Each number is 128 + 32 x the weight over its row's rms, rounded and kept within 0 to 255. Layers, rows and columns count from 0. Numbers have three digits each. The size before them is the row's rms in percent of the matrix's.

# up: layer 11 MLP up, 448x128, rms 0.0783, rows 298-332, columns 0-127
# down: layer 11 MLP down (transposed), 448x128, rms 0.0805, rows 298-332, columns 0-127
# gate: layer 11 MLP gate, 448x128, rms 0.0824, rows 299-333, columns 0-127
up298 106:164180188133114021107091077126181087132091073184080161114138154084179136153104143125124130142140149119088132130124146076141124149141163102145175096155127123117131105162155141092099075123160141113106168116169110118185126131183150130149163120153137131190193141173121143156077147106085077126130093125193091113150096149133152121111111181083128072136129140138074111088122165073143103173146
down298 105:055154166059129114136090166134115182098127096120070102146143136135111203125133108133158171169106158111121103151103171184142106162154148118124128112106111150088177137172124175147167128150132131127114074151095136122180101072160107155105101169128068073068129140121118110190145125117116177117115181076108177112088194103118083118188094199150094114121140083114121149131165145144131133076110
gate299 096:134179163120087105139200206096121151123168147146146129120148095106108105146097106125137120128155151042104156102145138073115102166082111121134137097126134122131114099061147146157096181167076148160186118109099158159171148185141066153083149131096131085147128151080135071129162160111099069189121138087098182178158101101138098108180142128129105152139131089132107135104088081110124187116080
up299 091:090132095089112122112108111167068124147119108158144134121143133133215138175178151155122082197111122109111102212159186131114107142135101149101144176200121095105130149118112153075115057104078081159145120147218126156201118133142078179104097130143147127161105114065138169120127088119114188147123115104184146135102098108134133136089100165128131123125157137082125160123072102144080120123140
down299 095:103090073157134090120087115103189119172123099166099072168127112158124123076147120106079149150130124167083098179133141171087069137121071107137146107131130130182089131098113142109139153157165206145170121173159110131108095107109141133095093110103117153166116148144183126053094196161157087132212101154138134105131139149210095136132134110098145103118159147094156160147158092157102116196140
gate300 101:168171105162109105109121163122115141140086162139153155123117171110146096108151118136100111129105173140121130129112184069100164073147136108163126084122128098135097059130100103100170193116113101177169100167143141167105128114092085129094098067075138189195149121121078122092046148080140174121134133152112107179137100140106141124135083097131144101075129194195111156062119131164150174171109
up300 104:102190088079142132133135137161129194143165196137171115113138120135185055122112112132133141134135109169117098117123164157207072118080165152143078144174179126122113121103097140101134085133162137139089130115125158131089102102135169132109086121151062131141116148059111116109095115220133157078122152101089104131113183121087164182179061131064118118074142140107147108130148162150157112134116
down300 103:169108113172155072124121091101066149140114111075156131124100071125103124118155165133112183105103103098069153129182129054101124128162067155152125140145172107098170165117107150132114144158079139128141126150105119129138133116085131136134130182112149080089096167234119180107149092148110116124074168201125103099156076139138116148067079110087147192098135134139129146157129108083128136192100
gate301 103:118153077128095093111121159146087147142150172147177066015103123147092153108119143120083115143167103147141164126132156088075136131142136160072077089141114110088139079108109102107118144112159142132135076159117172160155094085112068126086150137150125150137092109147119070147111104130133113166122124101147159129148086140104156151104066178138135112136222109061165125089103198095150166154167
up301 100:153139178162133113133155172164189146095067142101166129118144153127139055117100105153110150085109092164151088091179079124149061147109140133226076117119122122181145158147081150109154111142114127132095099103094110155088130094139120179151108121075113165105070145160112118154102158150091166139075167116133104139148164160154110121152118119087060117170087110193149107133124058135122103153185
down301 111:183130106130133121110096180070074071095153153136164194159165167138133130113121142113094166142131103197095197114175118138113108138169119191158125161141103145125152084108141144080120155146119144060117157152149078166120111148112111140164114161183121099160130153166179125085118133138079181155125102171206110125185141102119103154155076167110091134161164152064134141166160152148123092163162
gate302 101:112162136138095154173185187175085116137085059154188153119103085155121068177103081121165119129126163095132116131133108097126137099138112117115100118107160172189163158148083124214128114117107177094147104123090159177175142125118137174176120111152089221160162096120088110105078113169123051131149087166151108131134153115107094108098115110167116124118083125107142083105117099099139107122168
up302 104:156123124090118195174164136090110142156078158097089162126153110135098098062119163140143142163121179127133079091130100100177116101128115093215146103124124098097154117135142125176120120102137126177103130081113179103140080101132152200095075124132174122159118112178136146128185130150155149080131126166171115148096103122082073113183171126172147168117050137133170143176093079073132112104129
down302 101:187129146150184130071124106140117128103114153126046155153121109117119125111098089123134103148162115121145133157148114066206131119098190058135172120133129143127200141147107108140130151199118071149070121123173089116137125123137088132178174084122107098113162139164134106146113096142160090131156133108134110171053166090156190154100107131217185194108147153113085128138121110102129157118115
gate303 103:095099126141116151052163127092133168167109156141177120131117108137084172127095087129129195138140148083136138154154114108141130089156134192108115129195131082122191129151112140176179195161138147167155148148124153183108142150116115092138098135154155206174156151119147130107109139114141139126099076151091118167088147170120116099185070150145101061108084068151089201123076146140111085116152
up303 106:127116127097130152092142165139145112137175112069091150081158115076135107147067128072160106114078146129091130128170146098203149106141117123155106119102147123138072170118093118188080089077121146165097092114175103119110117136118140121079094087175150085102124119142107072078160101134121122090174147115133165189108100156098056143105141145111107160081159091067159125202108152138106174118062
down303 099:127154132159069094108145137169115130143112076163141193146164137129163069104132097163097118179146085071173086155136100139155083117138118130155139137162109092114239100139103137147176173131141157144193106091167131173155162110170135147090188176117120148108140132118178158175108149144163130175109146089139141168178141136102146144173095095096093107167160121178126127075138096061141105157145
gate304 106:137133150126182089140128053115133113100084061091130132148129104162141141086105166173126102146139107174079144119145170140082127137098145098070101175165122171112154125115072197150093084142163190101082150164103148168157178145132117127109118112141147079160145136088144141091194117189107106071072116131082180169132131136086086136155106113143115076096069138122139134128100125086105156191132
up304 104:144101153117149118072109102111188148158100102146149093137148198175103143152127103089154106050140106127125134074109135175160126143106138133144181095123095106106115093103132091128144084129189174139106127146127144125191047121158129139080179155153138102133159147100132077102192072043191139126135144086155133162132131187148200128134133163091168105162145067124104088104150146120136142091126
down304 095:126166142112098140121152097121132130140082125113134148211129091158147221100142120132085107200086147128183102127141176098087126173140136116095134220098078087173151149119187111134142098134108128122128130099123148171063088122158097102167145122111092147141185171140065126170164157154105134181123159110127140168085161069106103096097131076126101088122093072106101109094135094135155157135114
gate305 101:125147087129118096127141105049116102092163150143160183101137050204125159153200069143121169179131160148128125072121146074193139150139136135103111092131152202140119142162130130083121115127163150137138156102130127130093155159102118179170145141048137139163153166106142096085165115079104106127133161140083069116133072078126087152101161138191162098149121182166106150113120110114113134121101
up305 101:122151079123124123140170152106105090126117080118169139159116144118150138159057067154089093193101161158180126146128101141185123112137096182189150146090127158086093109116108082090138097106160071133089170166149082136161092121156174130151105118179158111159143110154136131130164091093185136208138081144138122128204135145145147169186108067150108159155152116098120090173163123114096080138135
down305 098:096119147095169097116126154112138065129139091135138096100098129184104093136102120114120086134130147108090167127157143084086100187157153140140076130118150155068153077204104128088101108100145187167095094107161133154132147119152105109120111134101176122148127089080158151107170120195041145158105100141114148120097112113162135076167066109113076102055136109132098118073148050122149119147073
gate306 101:164104111112095113100127095132116095143148125159120081199132136148124177138140118151107112153124033118142117099118125092206117124125131122156154176089142178124114075163079118108168138143104131173148154098106077154118166142147185039103108168097124074119124127113086106095091154156143134115136103120218183108061093122128114102109031131134128108084118153145156080119121109114124189127118
up306 093:122101144124162141152053163109086122101143134130070112070119123159150172123107119178104159144117166139109149113152178125175113159089091154108120122150164097123081143095134131147161207112153121157124157093154130135063171171128122098084083183194120159145177148122157183072110126110083082138138095097129101125117108125067104052111131174095137103123100097109188093184118137115126196142090
down306 094:130165157116153195086149180121165085115131143102144146091125120106107058116169114116137118135111216183124148166087145117127150134098140109094157149176122124136161155079160170088116126140109135130090066108159149099113144145148093155126111098176141185168198172129131193106122141125121142134103148129078122123205137135144168166121190128122049152093164162128026116101142145147130096108101
gate307 100:094135125090094108180154113129141099124168195098128128157153173079090125097166155113054178127055124103131171142066177107150136112119175097165153144161131136161113146088191155171128116151189067147109106108105123162116132109196208206083112126121142155119162137112064156160115113190127133117150140108172096164124076160123097123125109099112073128138157139148136104153092150148138129149137
up307 111:084112148118083099130179199139071165148148122107115124144134116110100112159180111129151126113131076092107168107229088122134085133127219080117164108132128137194153064159142162080126117123112149047123060096128142157112138092166159127145072102140106154111166092097108157111131098158113141131114160065120141145133154100149166154123080078130111144054100132110087174125107097122143145122137
down307 105:124124104062128181131101149165154080089111167137108167096110146096141153067121187115143221178133111149158162112162138128111128131142134117128142066160168172119133045110123123127105112146151158108185187145095132136192096141120147105168109119134152170080028126206151114155130108096088166158120110126154141112119092135140162099115146137144147129121116156097112151090105116186048114145160
gate308 103:108136099143112134166074082122176152072122160112156122131103124089134092152197109070131170100126102133161102136100186139070155163136112096167121115144111111107177110070152058135149121126177127125154153189148143146133120173090132150084142134057158101169140118149122079114135065133173070190126119153074174066124128176158117093120198178096133104105154115141142119144089081109139134112089
up308 092:113146129148161179127148186182072101176168128110153122166127103162180149160103150090078102114129151180155126104129149163146104045135127103110140095156115092130107133140079122159121156122137140111095102170142127122102131164137112145168085172174168069135112075123103167091173121051101129119148201167127118079131120043138057135125115158094128180124074172136109136146112118081123092118177
down308 100:074090106083083099067066100107142079156152138169084093143109123090086167074165111068121106143069120125111073088100182101110112127156111175162118122156103151154108086139127158111152143153108142125139138128128166126094117163123135142103150082127139121132124159121103153139036096151160108126139234105142111090120132144131143079064182136092117101097104095119086157093125082072170156114093
gate309 097:105132075079125226133148165141110156100138212194130158157124129155087205212128117175152108131076105135112172124127143082132123133078146108127149152175133069109125076142069135225126142182103155124138125192110139137115153145139092167167109163116108100112148140087153126088120112127146122128130115083141117127102156137136132089105156187057096099130119168116148120115114107105098140139155
up309 096:174172156158118153072086129188088148133104114116142126124114110154106089150123095082078102227168139086140139155129130137104084078159112105113138164147155074150120104127135123169154118104114144107067114137103148161174106146115170142150107052165121104113056108193184144130096110073164122108117115139134102086125093144104175190106073176203142152169095119083163144122144155111150136124138
down309 101:145112140117108068152174053129150063122102153138159152189156136133180134091132153146155082076123112164096082122130157099117101119174049140119066122165059125186143123101191118139112151105099129131168126113142090167132102113160148139121182110138120084109077114150170114105155134128146109183190114111087136093153081099186100054070128121112154069110149131137136129128114103098148089165146
gate310 094:125124143125150071144130155144144081131124093095160079116157116104152118136142099119124103154126055149126170069147154140144156142073123104101176101096089163168112175107184159159158118098139117134115056176055113102107172169181151149131094128136178163125050102068137114096100082137131070104110169141140064101118106071110131167112142156182126097102100147179109170154086114162159100133103
up310 099:114093092090137171128159154134140122161140101126162125090106048083061119058107098067109098133137112176087111104141153114177139084172153119121105172122154095137090157133089191154163091056139112149128149124138097179159123139125118135224146095121058131136130136151117109149108151149119085099141106116145107069127140128135109051108155089121134070127100119114052078094135115107170135085110
down310 100:082083122195142155154124155142172178098153206116111123138121078134058097134153170160103144161110121208105105142107082185114148125097096121160155166147136128064133155074136131158145151148115149067125151127102109144151104121110115114146126140158131120155159115194137118130102171044157136111152154118139115112125128122103091136181077153091116116105134121026105052126135163186149155109166
gate311 100:120115100096120125145167104119157153116100082051085132152119077108090208133150075123161199150108209117173122143105172138045131138157076101150133119126142119066143120141133159085176155113156168146151127173115112107141113081129124101116143115160118146114126119170119151122137185121065144124096163140171101081128157151079107144199107142168101118129136199162159124158077156144082175130106
up311 094:073166123096103109159075160142088165103164122155157153125138135103092213113132123112114193084125156074152146113108102140166141149190105135123103107090138157162076086174172135069089069159126088083108090142107141138099117122154154155121146172161137136102148155168089145110125158119049100134135149059122101072108113126182093127105106090126084133127148184111095136126108210172124164153142
down311 096:131140130114164143133090098115148184152159074134127103120139134035096182141132105097158101157128149196121088081119123109133136151085104132106144102149133115052149203159121182137195132082119150156149115114073141138123143104070148156173142124131130098159111113132118217122118149179140146109096124134147086062158146186072169145130132098126169071086124122165069079123133110128109113134070
gate312 097:147113145171151125159186149052143121134075146111156118120129136095185119156082142195144150144112170117166158141128145134114142133102101108060125180121126182119094179126127086163164075152146134099122184162053140084120143156073151133119157150184121115126101073154165130142176160100125122096151104121071170116197168127143098081190179065121124117109070125161132136189101136128113131144112
up312 091:152144103136139105119084103120132185159134123077101140135134116117101134158190115105075137177079170123090140142162067105145124108178080088102096166161165159156144081143091109117141125135158093120106107108174096078135134075114124115169130100116103132168078115106146119099205143174103154147153172126155141100071117145133122078086144147184088083190138190092157079160171114131075186103080
down312 090:147139113116179145163129124159062179088177087146079061094123173082166141099129115128152148159096162166133124150084164113157112144113159124151095134107137122096075187047146126125145162129130097117135173144133157162196129090125162143192132140139130144165089107185098066165138189153162089113127078139116097156135098073133153094135148152118118210114123133127082165188091150145089116110136
gate313 098:141134201151168130120095087118111167146146094069129136136157120114139177199146116126129140124211159092152140106106123119138179185097101091105120181137163155140069179108147113186113092123180077109137117138131123160136094131127093178053154167125155128184128105191142109111171151170124107153089126150157136094115105091093134127143154123112135075165140081216100080109138073159132169114144
up313 096:129104115107131101103128176111160136120091073159099169160094112126172090077132126109086132163130111191107185095118206154136144116125142105151095127075118111150111126093124098133145168141066110119108194133078155090148128154092119085081160131129072192119168089159109082096126171122144111172063153151181151124176062115132124150065138121152152091156172164123108092100124092128093182119073
down313 097:070053144140105150176127122128122161151162144057214135145140115138098153174152146140195130122158139065116124162143103112120113152160153150065165138162174110132109157134163128100121116156133105161126126146187120117098101107175200163088161083139141093118091135106133121054158171158057122136097092082124138133105144104124138083194164137109129091093073113154073130119141072134130077117107
gate314 100:165110141095171148116184153113143137127037106101108046104111134153085058174128093125196170178142159065118111111050153115186147095143183147099158086111141148099080142126149154159107127190113129126110110133128163083165190160156123053114176133130120134132135123081124117110146145162104145197132127092095065110114119127119108137144110162124097157069139159142156138131146117111143129124088
up314 102:108193113112158108108129090130140118081161069130117124107086121069086118175128093125119083106163182191097195123146128187153123097090133118167138132154056149137147178162096133117164153132175095068155179134127162090156092097182109159145166133164146105134133101123152101133058147126140137077193117127087129108146085090131158186142081089122057117147162099117131131167086104109107122140097
down314 095:094076153098183143123146157113123144170184151092172083135130129161111107130073157133105147110087165153137128153157124134125182159075083141200086146101141183149122119160164121114185087115167166156143159078140150146100104095145117170124051149129095117152101138100133146096167139160068120135116123127121154137094140158131117113119086194122172034172157084118080086124123142108118126073202
gate315 097:172127126199094094178078096128199135097172152109117120143112120158118086115123101173101215165084122135130129160125151174090178166119103094156171160161159134089124136090129124107181140140154115111136180106109086173173123099084128093105150093188124130142156105139178083180200110166077162157126121138143130100116147219133091123143124124124112103128132105131122170158116050146088136143110
up315 097:097158086112122121145108107160116147157136218188122159188136114105129123131105108148162094157058125099086076135125136148119096101159137199154116141191097156106164093161174136149099132074145185134123076173099153153098121153137088129119114142140127135116087188139161110033100146152127097099078157159155123120114067137071181127172115140174098147186094098117107082145095117118118128091121
down315 101:141123193157136175153133093138187146131080158141089117139122139097125107137084123094091109129126115139192128136126154119149193153122167096171109124144160125144075152107095070060077143117132064141194118056131138139120114141106069132084121160078142141205146128149116141164092076099159160176108081050130073161098133140159149160139145140117112141124116094147147116070103181080118157133171
gate316 102:092130158087147109174109109162124165166116091120064078096133175143213145156142122087152157175061128078095202092093164140120188148186148144143122074086122108159155141060159143165103135128118113150119124146153183171156153138123088131149147061140076126090167105107073141156093140151125077123106124096145156120145137116127122115137151173144152145120050115172099112131142110077108180136118
up316 105:077179144081172134123122106113147166174080154113174130180153140147113178167128133172157186139140113043105122144158193184090109140153070143145148180153083067095175127115094080127133151152112154076102152117119094141100138134109146076096156106124150126114102144144129151135168191150147083103113142120197108137110111089174178098084130124091203124064107118148080101140129114134124118153131
down316 101:133141095121062115167125136100142157168098068130083150137128136091129104096131149142129165120206140131098204108129150138143125142109086217166101051059097089141088123144138163127103140150102097119152147186096125139176160151118079065109115122149133175100112117142070165105140149130193146116070142127106097117146143125181142155159134176134165132180124059101128107184148124101103120123071
gate317 098:098111143068097180159167187163065148144106116081108033135119171136131143148091153127154151133069131137102142061127194097077127083192155159141154140136116092155115098177173124071113143158123113099126086113124181171111120165124094163156122129098155169128173088110127100090118148139136118159099120076132181158078111134138102129120095130074065126119146198115154136131134124126112185168124
up317 106:165177173188116092156128145088128097172138144113107165130137060131076147151181119135140086138113180126154168114160183125058120183099135189144127193105128092125144132172142161146177149149107136109166192138161160123158174144116103086083177118163137127142159109139166160121133183109099118086136083087118133096097095187098136117193152127089113163118142212099154127108180095105129142116130
down317 107:131092125113133128162096148164077104164161146151115159185132116089128147126176121139085123142158141112122141146062071193138076162185117180099072104100133153097099163091101144109134145133098114115135123101113171170139133102158087119155213092115163108084110092166122139110105115185062191160153143192076135147156153123172149167100100077077108119151076131152142137103167106118121180121073
gate318 098:129131123168097139098081128156097037131190124123108116103157149122120112086203134058117111131179091105045192172075132136120144176152113094159168128130069113138111113091226126111105090126116111102156119148140142138127133143103110146082153090151096122173125057137091130140143108108128110057087113090172142132085074124149156110127095148133145175119147090156153168125165144073112144134136
up318 089:120129172120190126083092183132041154130149142120183150167113143059111183187082141144117131100059167140149125130154109048045152103123105129125146113119147137101083120105139135163125155156106105123165133091149161145144142113078164124088084145174142178132156159138121128096165140144155088128087113094153089100140190134152136148113218130105121164112171143134142095198106125119181133137115
down318 097:110146124179106105142117118089148138100157170108136089149100134143144114180199107103156065124152130057144110154152044158153122119120132120130133082162171126086136118130155138117130116090120118127134146124175136138096098139120141140077168154143107102135154126095155140211085170127095074167171135176121204166141087203108087118128153151151037146144069088208123135125127154108096158153108
gate319 103:051098173122133121111126135147093066124120080073119133103152125147088136127112178137140116181132094145076173128109181111070187117173121073113097172146139099089154060175071095150151150161147153144093138163073063175155221118123137151141129116129088151115136123113104078161156128096076084118109115084100129153168139098145104170108129108176129123100060107106139156124108140166124131096149
up319 111:114154161131144103157057130120140114128155203161167127135110074104109162190128107159138147193119106098098108198149153119119129086117134113132098170127098143071162175141113125114114144137121154117137067147150117141141201101118083118163133136132102144127087037070135110137109212137138104141088183159183136154111157171120140149124104102139138135008129130109081118109132078135153147140147
down319 099:129115103104097135105165131148125158131115150224085052178156115141109083122082083137137178070134156159085137131146080176080075106127158102128104137101165084135099118110101128103184149109136117129113107133137123100144163087092164102085081119132082227092125157072133147127099142040114140125163054154145105156111142162137144123113139127101112149114109095114115124128089210135121122149172
gate320 103:125132158140112129153074159096089140116104097127118084109123190120196143182095128158114126078163127107115073121093084160113154107073137098093110141117156196045100076134125110073133158118112165131072133147215105155185097138145125169096070123161114137149067113086154108090144070098136160113079134093124116134135149154105120159156098131026150160103148120150124153152111098116110109140124
up320 099:107129125143119170187163153142114105130107137145084136140125115121103129161189132149093158110125145047120127133136135117150118160163117162105148117162178145130127148072133103183112103193093101120104139145199060109125115102128124142112099134137195151075095155161165152154144183160146154134094137115161117090130019136087202090156120211123059111120127088177176109079144152139114114137120
down320 099:183138196107123079098108099153138083121109145146066136095109078101201211154125137187070115107145156142135121138142111145124142193192063123145127108113138169147162158134173071143063115160128122118091117114136117145123111126155100070186113139120112135130114167058099077190060096120132156139145116109129131126157113079130079121102156121078086085113155105099138141099123065130114137112113
gate321 098:104098119142125127103098130141101097076184112176130167026125165109143137108116122090127120130069099139166114045125137159141135149166121133089076155094080108118184180128085102175149160154163129169092124109105081134143194108121076128155092145142161146110140092146170118125073180116100179107113121160083176171122175161160108090153122156130114164162136123126132186180090144170128155175104
up321 099:095107119131095118186037123139160087179106088151159180135089127120108147109161093176140096122176142132122122091155134120124146110154132110068148126128084142159106137164143185069102080201151119201140167147118117119082104171197071137108096192079125092143109120119155130099154138131163157097143154156157133168095132056099134145151131101087143079146112127125113059126062147170142139132135
down321 101:099132133080202073128105169138150121145107094086111135121099120119150126130227125088158097207132148182122080149128109114121112139152126134170150100080086111099038152150111120095108150065159111083154115094088089134113051136120162087173122090120143180120119078096173165158138149151124132149170143103069112161110107133133148145093104115081156120169119133126184159134163140080162138151095
gate322 099:076118117165109199147155103111071121122141144131139145127084145144107177131128066127134193119188138160096158121091146101203129161064114124121154106123158097097206138183146111098140140146151086167174156108115093134127137120156183092072125111160121132175198120107139103142162166043139146208134156188107164135140162144130137118069082134095134103161133126116096125132102171110124111130166
up322 107:107169097120096110100104114142112108126123131097104162134080127141170114166087097070133100185142121113189143127164138159117182153204131118169105158111102108156098139117151083106185066143123148205119124057134123157168051120124101094100168077151100098127118126090121154167147152121057178103073152083120143094108118070134137128119133168131084188113161088181143177115106158160131110149109
down322 102:109120148147112110131110135162097124086160138123233080102144174088131156119123129104117064164087099094088076149150136071099101094197130198144115151198210129101110099111173118100111143102113175156130155161166136150113194182101112186110133175141101128087121129146171130206128156102101104152131111092112138167092098111138124103143170144162119151118134147109148096145092108081086118096127
gate323 104:078116201095150175168150143181194152105097118155147134124167164133157108075135150165081142180151113066095117109113143087118109139178134119154144137129104122113134141142084143131190143188119141154020156199137094173172164140116143104093171101151157109133159110104147143143109172108139199136148146115112142139134119147095149127187108078104158113144087134143150157172110166090107129181072
up323 104:127141093099144094149200113118142087142123129112152153086125084094145200127097128090181136112096146093134077118108118114084118085122086139131215204145169170146141086101125102052111102131093121115140133207114096110082228125124156119093113081099112111149168171109122136153145107049113117144140120155164120133131149131121089195155142152108173129124078124121088110168117140165160126093133
down323 104:110159162119070129161108139034172119128051127104159115106127148112138079126149129161132115066166164170162176122137172130125168150138118117112089103141120158068099086125131058116140099103064066151052120106140135097144143110106115066139084117088105158161122124154157183133157085128113105092156126138205116145059190074165128118115164138173123160113103123138136123132137173147100153122106
gate324 102:135176165131208028100136099108114152081171172139083085188107128120115128160137112186108111169117131094134115100122138065123120083065122124116149166141152126131185146113097153138130126139169093113078119132132134113128147132176092083094159063159132109155074124130138097143136112105167120205152125177149166188175130065156160109085100127115124153122121117197151107125180121147155100158098
up324 108:140126124116195160130190131166103060112189124126091131123097093161165114153092096146085043198103142135129120162126129114132088103113120122136123167145128134080096129109119151102117083107147125170125136142117109116081175114135144122143140085137168103100128164105161105192094150142153110092175141077141168110115066187112146096142140106125036075202143124186132157116178155094146190093130
down324 092:107135169119113125133140129106159127173092162150104144125148154063140130127097147086149116079131162148153142111198086067133100153164112086143117119111082141183168040108156086176156170132163138118192154082089136096100109123148105140134119160130117037138119114150104109097099131141105128125095179152147147152174064158149163079136166174101131146106146146081131172092217094134086183125123
gate325 103:076089121074172125105111110179104148094152169165169109145104193117154135122169123169136096110106124092107099118131139136161154127127100161166122119112123149176179165114143138193108088043090074099138097111158132167059137136208103175082156115179130124162170019093122160160058118108087123124106112128131199098161129092104119099152115125141126137101124117148153103141114138124146097145148
up325 107:118140127053166100134153067088120164093134208119155154136137092074077092111130093156114219177136091167125120129165159149119146105102140135155127159131123106142111062112121145150112165134161134174067155114105131151152049090096170116145119183153140127114174138119157097117165181099162139066120048129175129153086186131099169133094110124117179154120150119119091132108116115187131114124114
down325 092:133076130136164174170174171169082153137162133102118138072075113126114154126125122145159096101067087155146126123112061159158152168174142118180131111113129114139044121151112143118136105078127129097181122094157150159127136117138080099118043154146126156131158145047108112179141113156162125170090120164117105155173114104112183121109136140163079101099115142128158153129083208194109127074098
gate326 100:132152115224087094079144145103129099117161157133161093158159130077126139125181100090050094128114110111111139113138133113131111143125080093067096147125178139123174196183064112127144145116131177116074067159119152079088197105124119146101136112182115116082132160098142120091152096144171141121126102110107126126124173093146074100147135152112125115102200093122129106051084094111166112161111
up326 098:111119182118081106095138147143125127094106129182113126134140103082181111139126134113076147157110128107086112118229137103124068097108204121141103162089125071153137091140099147164101070109136127120110132152182175083147136094114105104121133140138097126099044145064121142136135160184099035161144100124141129103159119141125096148125189140115071142122132097114128123045049120135110140104124
down326 099:162186144116079112106136177122115150061105125117073095143087191133136117103142148082079131077142132122114132150125101048182131168171103118135146140129076203170099051149084130192111135127103117122123099099096088134106089140145165178135121104107187134187171145126139138069121117163133106082156144102135136074136131127099144154095158108118118172126096146145111073093136131117097195148191
gate327 099:068132108106112039120086168167096119083114097125161127123120091170128163116104130095068172160117177166102105170185134062108129145125098132183137089160151166150120096108126085109163138199148128188200129106153124048096124091063134089164117108162110162146139128122093130139107129100094092124090079132173129129150099134100121100105152196112176109090125115087139089124137108130142161130173
up327 103:164132131154126120173139115175181148144163113121132153141127163060100130109154141117102135112157093127138123105101126104116087048138115116138139163056077122132152171102104166115110153142092112132142070169079071123183132154180099127145093122151107168105101103135103108144129047145070139108127132105174176074111107137103131153169125126161071178126129093171071175045060135164135159091166
down327 103:204189111175117136115095077113110152173129136130140101122134073127155064120102152136113158131126093115096159136130086133138203170108105104096139155087078050119115114120156149120103141147145121060101123109092095165138145171197137146153096111160099194086136159138158060117107094193102100133102173091118157126195105182124125178108089105112117121146116138183123183112137166093106150132102
gate328 104:158143080132097144141120116187086141153102071118174148084151169097130090175156134140140162124060149114155106096143165172129126075126143117108149111189165172137128116151140177140100163079135149094186087132071130134108122142126118070140133094143147199145079064136120045143103106173201110107150144134166067169150190084104143106159167076129148114108119133120141132107150106155116119155184
up328 101:182125067144135081091100173124138108169114138164184147141117076080194113163126112139153078111129091135151147132085163104065091115079126161155118118161145098135082168144089115122129102111121195175122094141131131114149064136158152105074169149159137108146156106105139098126146100143103088121141093140158162101178102086113108111113161167097058149120146137102149245117141154099185092163142
down328 107:119159125195161138155087101152137152143149146116119127150134135129089174167107145103144080111152123167173131133093122167185159091080110162185111115121080206175094145127141145088057108115127197164064095157164109149127153175141134134140121158115140148147114081111164144118131184135179103132141134137089159198116121135033174121133122099126137138102118161087140138096043094175134077111152
gate329 105:150082134120082128149159133178123129160176096181147133065151100122102126114101122130168111091146107172150142134130092166162094129123090138160108115153150039109105149156150100183097128140143174087080155164110157170165157095139114085061094167154147162172229160171112113094146192173095131072080169162158092154118173161110121101105126115130121159147094115157107121143167159155138129168106
up329 099:108084154107086113106097147154124145121121137102150108121136108114167135131102124200139079202140108152136089093124089125106159154051126053138151127121110115133118157117157144142190163134149179177193143140121095154076086153080070205102072157138090077145111112161117160117139179127167137147117128157161130213113151083111103148166181133110152106164130131111136178161172066105128120161130
down329 100:147136117089138141099064115141156164118150100196101080138158148139207145106159177071134151093109119115117188138136129114130078151124101143144142116169148062119118146145111134113176150171123083137130137063102150126147062098094170089097080141132085131081109114161160091189136122088145085213112074070095123142132090129139141123072161129127058147144133156141115123128099189082162093120130
gate330 105:112106129116166141130090178148133105091124160141112108111088157158171108166116177103070140169144070188108114137160113140116124159142101117083111149188183149119119172089126098125142161171072111162078081170128135130185076158176175113134096137146120122100131099091162098114135190149122145176103092067167123160176072134158057107167100126146126093130166145122114086127048068143158127112129
up330 105:153187155151152068105069122109122129178176114110176090123084115112157160112201175156113113153117118130131123157126089104169131104144071123108112107117121125099093135072136099132078137147102120139118177126157085125133187139121070137094174149186068171131156167152125118168153159115122126138132090230165135146107066142187150135098161135081126119119127186096142134114153128068150110065084
down330 107:138108145239139114145173124137096074138118124135167148125157137110085134112073133103138121050113152117140142081127102179112119132111087150191171182166179112146140151117159122148075124109100147189165118134107189137132075188134180189111115098143138123194095091093133107101151157132118107122162104143105142064094139136120102072141091080157141117187178121115156118158070094111111156114109
gate331 097:108133123137120145199112143141074100120127183138163114104114167113145116113140116171163210171110109143104152148140084143134126119160080141113116068141151092107082118076166116187118136131155117153106148130132183146109076164150150119180093095060083042139145094153108115149159144090115113104090091090139138109133082067061187126162176118144172158131080166112169164107140134084085136135174
up331 088:125162180125135153175171068159168085077141145131156164099167117153107079166099125123080108147161168162067172164135121116125083115079132147135149116158123104137092089122116133084161114113120113079065204102165083105113097160097086155129161106080155094128033149064114208136112118118160135090119192128152147156118130182132168097118142176146119160109149124132119128079154121164107114123142
down331 096:120099077107106141133143110147099102116113144169122138124143165104063100113152059125137082109103111132168099148070164143141136097159108071117117111122101178141154124197083063094086114093080155159123090132140124145119142161104129180113069087082145116183117157109151134163126162125100129117189153085142175143068162088133152118130205106106089097201117116130065090187129163089112139082112
gate332 104:086115161131137168136143129070155174156168172137152147114118060108127153121071097152152134164138062108143088099123129143111207094145090157102129096073159131096129122102109134201097121118122085146097131116099143157140112164178092092077140094149101151124207097127167153167115104174138143121159134168154178153075077140116104146171164157049178114142132129143120119153087192119169085160119
up332 104:101113143144054106154023123133105134135090154117119080104140154126151111078149190148114097162169101145115111134163182134122128202128158104136107174125100108156143062127054141127134091123164144142109152155127102168147111166143113091135144129130124093081138190141180154173173124142097155132153151183112140094122065138138180138138144137077205164107108093152103102078149127183126065147113
down332 109:069163140116124153149130133150113151130129085144102124054160168098113114142099108138105189088091116240186099130114113097092171128145084113160124105134108135092063103154094121219124166142125104157147084157149135125138109122109121101099134209110137159150142093096126138168094085131142112103142121147163124197191096139126161106133111142129106167127145176063122090178096070100175110123137
gate333 110:133153142117096122127086150142123089156105105118134135100140084145131021148168106138161149111203143154146150107163122147151140118100153057098161135100113134082084106110135129183132173107131148090027128092174089120106117097081210098061058097151138171161161076109123114106120154128132126087092103112151133113150126102127052121140119148136083160113139083140096152119099159124167183125121